config.yaml
beta1: 0.95
decay_fraction: 0.801
seq_len: 2048
doc_mask: true
Each number is 200 + 30 x the weight over the matrix's rms, rounded and kept within 0 to 999. Layers, rows and columns count from 0.

# gate: layer 5 MLP gate, 704x256, rms 0.142, rows 29-35, columns 128-191
# up: layer 5 MLP up, 704x256, rms 0.139, rows 29-35, columns 128-191
# down: layer 5 MLP down (transposed), 704x256, rms 0.125, rows 29-35, columns 128-191
gate29,211,159,192,97,194,208,181,212,197,151,214,237,197,184,158,174,229,183,234,223,214,199,224,205,262,217,208,196,226,195,179,207,231,217,202,201,193,227,164,212,218,257,209,221,204,189,203,185,235,217,195,194,168,232,216,235,164,195,243,214,289,212,208,180
up29,224,154,184,193,166,224,237,202,207,171,200,183,209,143,199,186,207,143,259,173,267,232,152,176,176,213,184,187,225,225,229,261,145,166,137,174,200,157,213,262,212,174,225,226,207,199,242,293,232,196,172,206,199,186,232,231,237,159,179,248,197,221,217,178
down29,241,190,199,185,225,223,236,232,213,224,197,270,195,225,193,205,191,210,164,126,217,227,204,149,118,148,178,210,179,213,179,164,210,245,168,183,217,254,206,272,209,219,185,209,180,234,229,230,224,180,200,184,160,208,225,172,236,192,302,230,112,196,232,174
gate30,225,215,145,229,210,209,229,203,226,235,238,208,229,196,173,171,180,164,174,224,163,134,251,286,187,196,153,187,176,178,198,190,211,264,270,200,184,183,193,205,147,222,224,169,133,216,228,209,265,208,172,231,206,202,159,219,206,217,173,228,260,222,201,211
up30,179,172,201,232,210,279,164,177,248,194,168,198,281,204,216,225,168,167,224,213,265,248,167,254,206,162,168,156,237,172,228,206,152,180,179,187,195,196,173,232,161,210,182,187,260,209,229,168,173,220,202,150,171,183,225,186,172,173,188,171,212,236,171,149
down30,185,191,207,214,220,189,231,197,200,216,243,170,173,201,180,152,192,203,172,243,172,123,197,150,186,199,227,196,163,220,193,182,188,188,181,217,187,240,228,199,184,215,197,216,204,166,215,241,227,186,219,214,173,216,204,201,181,171,204,233,246,188,205,177
gate31,131,207,194,141,192,196,164,229,176,201,235,216,185,233,164,176,230,211,211,178,184,200,185,198,198,177,212,221,198,204,209,180,158,222,170,200,225,250,184,182,220,221,177,261,247,212,182,216,156,186,194,217,206,202,182,197,210,164,232,231,222,131,191,223
up31,230,215,253,249,210,178,142,242,217,214,233,185,161,155,185,216,173,181,185,184,212,210,218,206,164,217,197,168,232,219,219,224,190,197,173,180,154,104,206,164,196,196,193,184,223,214,232,209,258,218,213,166,192,166,194,193,207,213,141,243,224,192,222,248
down31,183,193,220,193,178,240,155,207,193,221,205,188,143,222,192,218,200,147,226,191,202,234,202,196,183,150,209,172,185,204,245,205,173,185,217,238,228,209,182,181,221,233,225,190,148,193,203,184,199,171,214,209,175,162,169,209,162,199,227,168,220,165,178,184
gate32,240,197,209,258,231,170,172,235,205,152,187,163,193,258,226,186,185,182,248,236,181,182,202,192,195,212,240,173,246,172,141,211,223,260,188,268,185,230,214,237,177,173,218,181,246,205,232,192,158,194,234,160,174,145,181,181,259,159,206,180,239,208,225,206
up32,136,166,212,202,166,226,211,179,192,206,236,242,172,197,202,203,185,219,251,225,142,223,205,229,244,206,147,204,235,271,184,175,188,189,160,195,226,211,206,216,181,208,178,197,190,227,171,255,194,243,262,222,124,192,234,206,179,239,165,156,220,172,166,221
down32,159,174,225,147,163,156,218,180,190,134,176,237,182,187,246,183,182,175,228,193,245,227,150,186,215,203,161,221,197,203,187,217,129,120,224,205,201,191,189,199,172,208,230,170,147,151,207,236,218,207,212,257,144,244,200,247,186,219,147,168,240,182,168,194
gate33,232,206,238,168,142,206,221,195,213,231,238,154,216,178,150,201,225,227,150,170,206,248,273,207,249,194,198,236,153,192,221,205,159,160,133,175,223,214,199,188,242,208,208,207,173,183,241,216,186,188,156,200,213,194,184,186,191,182,217,204,165,176,247,218
up33,223,200,122,220,203,173,209,192,145,244,206,187,159,170,181,158,180,199,216,172,228,221,145,190,222,136,194,202,212,128,154,200,165,185,138,235,218,198,235,169,190,258,162,185,210,123,193,189,256,158,175,217,194,261,158,124,214,199,209,197,209,161,195,180
down33,244,229,206,183,162,201,191,217,208,259,225,199,215,212,143,204,239,202,188,220,139,192,242,189,183,247,195,239,188,196,194,241,177,182,170,230,215,184,230,119,198,220,212,166,192,144,186,212,244,206,210,142,209,227,263,182,242,171,203,206,170,205,177,163
gate34,240,223,261,136,159,213,220,194,182,193,237,223,185,181,165,205,194,170,174,147,238,191,177,181,228,167,250,183,208,192,225,242,177,188,264,219,195,208,166,166,225,248,197,149,185,164,233,247,241,172,193,189,183,181,222,169,214,160,203,226,242,240,193,267
up34,301,190,242,182,183,190,172,200,140,210,159,192,142,179,207,211,254,207,161,205,228,214,237,182,207,188,187,237,201,188,211,173,199,238,258,162,224,229,225,197,204,177,217,193,198,218,210,243,223,255,213,185,222,180,200,211,151,183,174,185,138,253,253,229
down34,200,192,257,182,219,213,148,169,241,204,192,249,241,193,205,197,183,197,165,211,252,200,156,218,244,214,165,232,207,210,215,177,202,176,175,195,205,194,214,209,226,217,241,159,216,195,236,221,246,211,154,215,245,229,202,197,121,190,127,213,184,203,152,198
gate35,204,229,239,196,199,187,228,190,184,168,195,253,225,194,191,207,238,193,217,167,274,225,174,222,239,185,213,201,235,153,218,175,222,175,215,222,170,106,234,235,240,251,184,195,248,166,207,199,178,212,151,176,160,179,190,189,213,212,143,177,223,235,270,180
up35,161,195,203,219,211,194,174,214,206,189,229,197,233,217,200,222,201,241,233,233,217,291,190,211,172,173,185,232,152,223,220,141,206,153,228,256,233,248,223,190,163,175,217,205,207,170,203,215,227,225,190,191,145,203,180,236,225,181,192,161,154,171,281,211
down35,238,169,207,160,212,169,260,173,179,196,188,203,166,215,218,208,183,204,207,262,221,166,174,236,206,229,182,189,230,176,179,198,213,163,195,218,183,203,227,203,214,200,186,186,248,167,228,188,173,195,180,194,218,193,218,205,212,225,211,177,177,237,211,228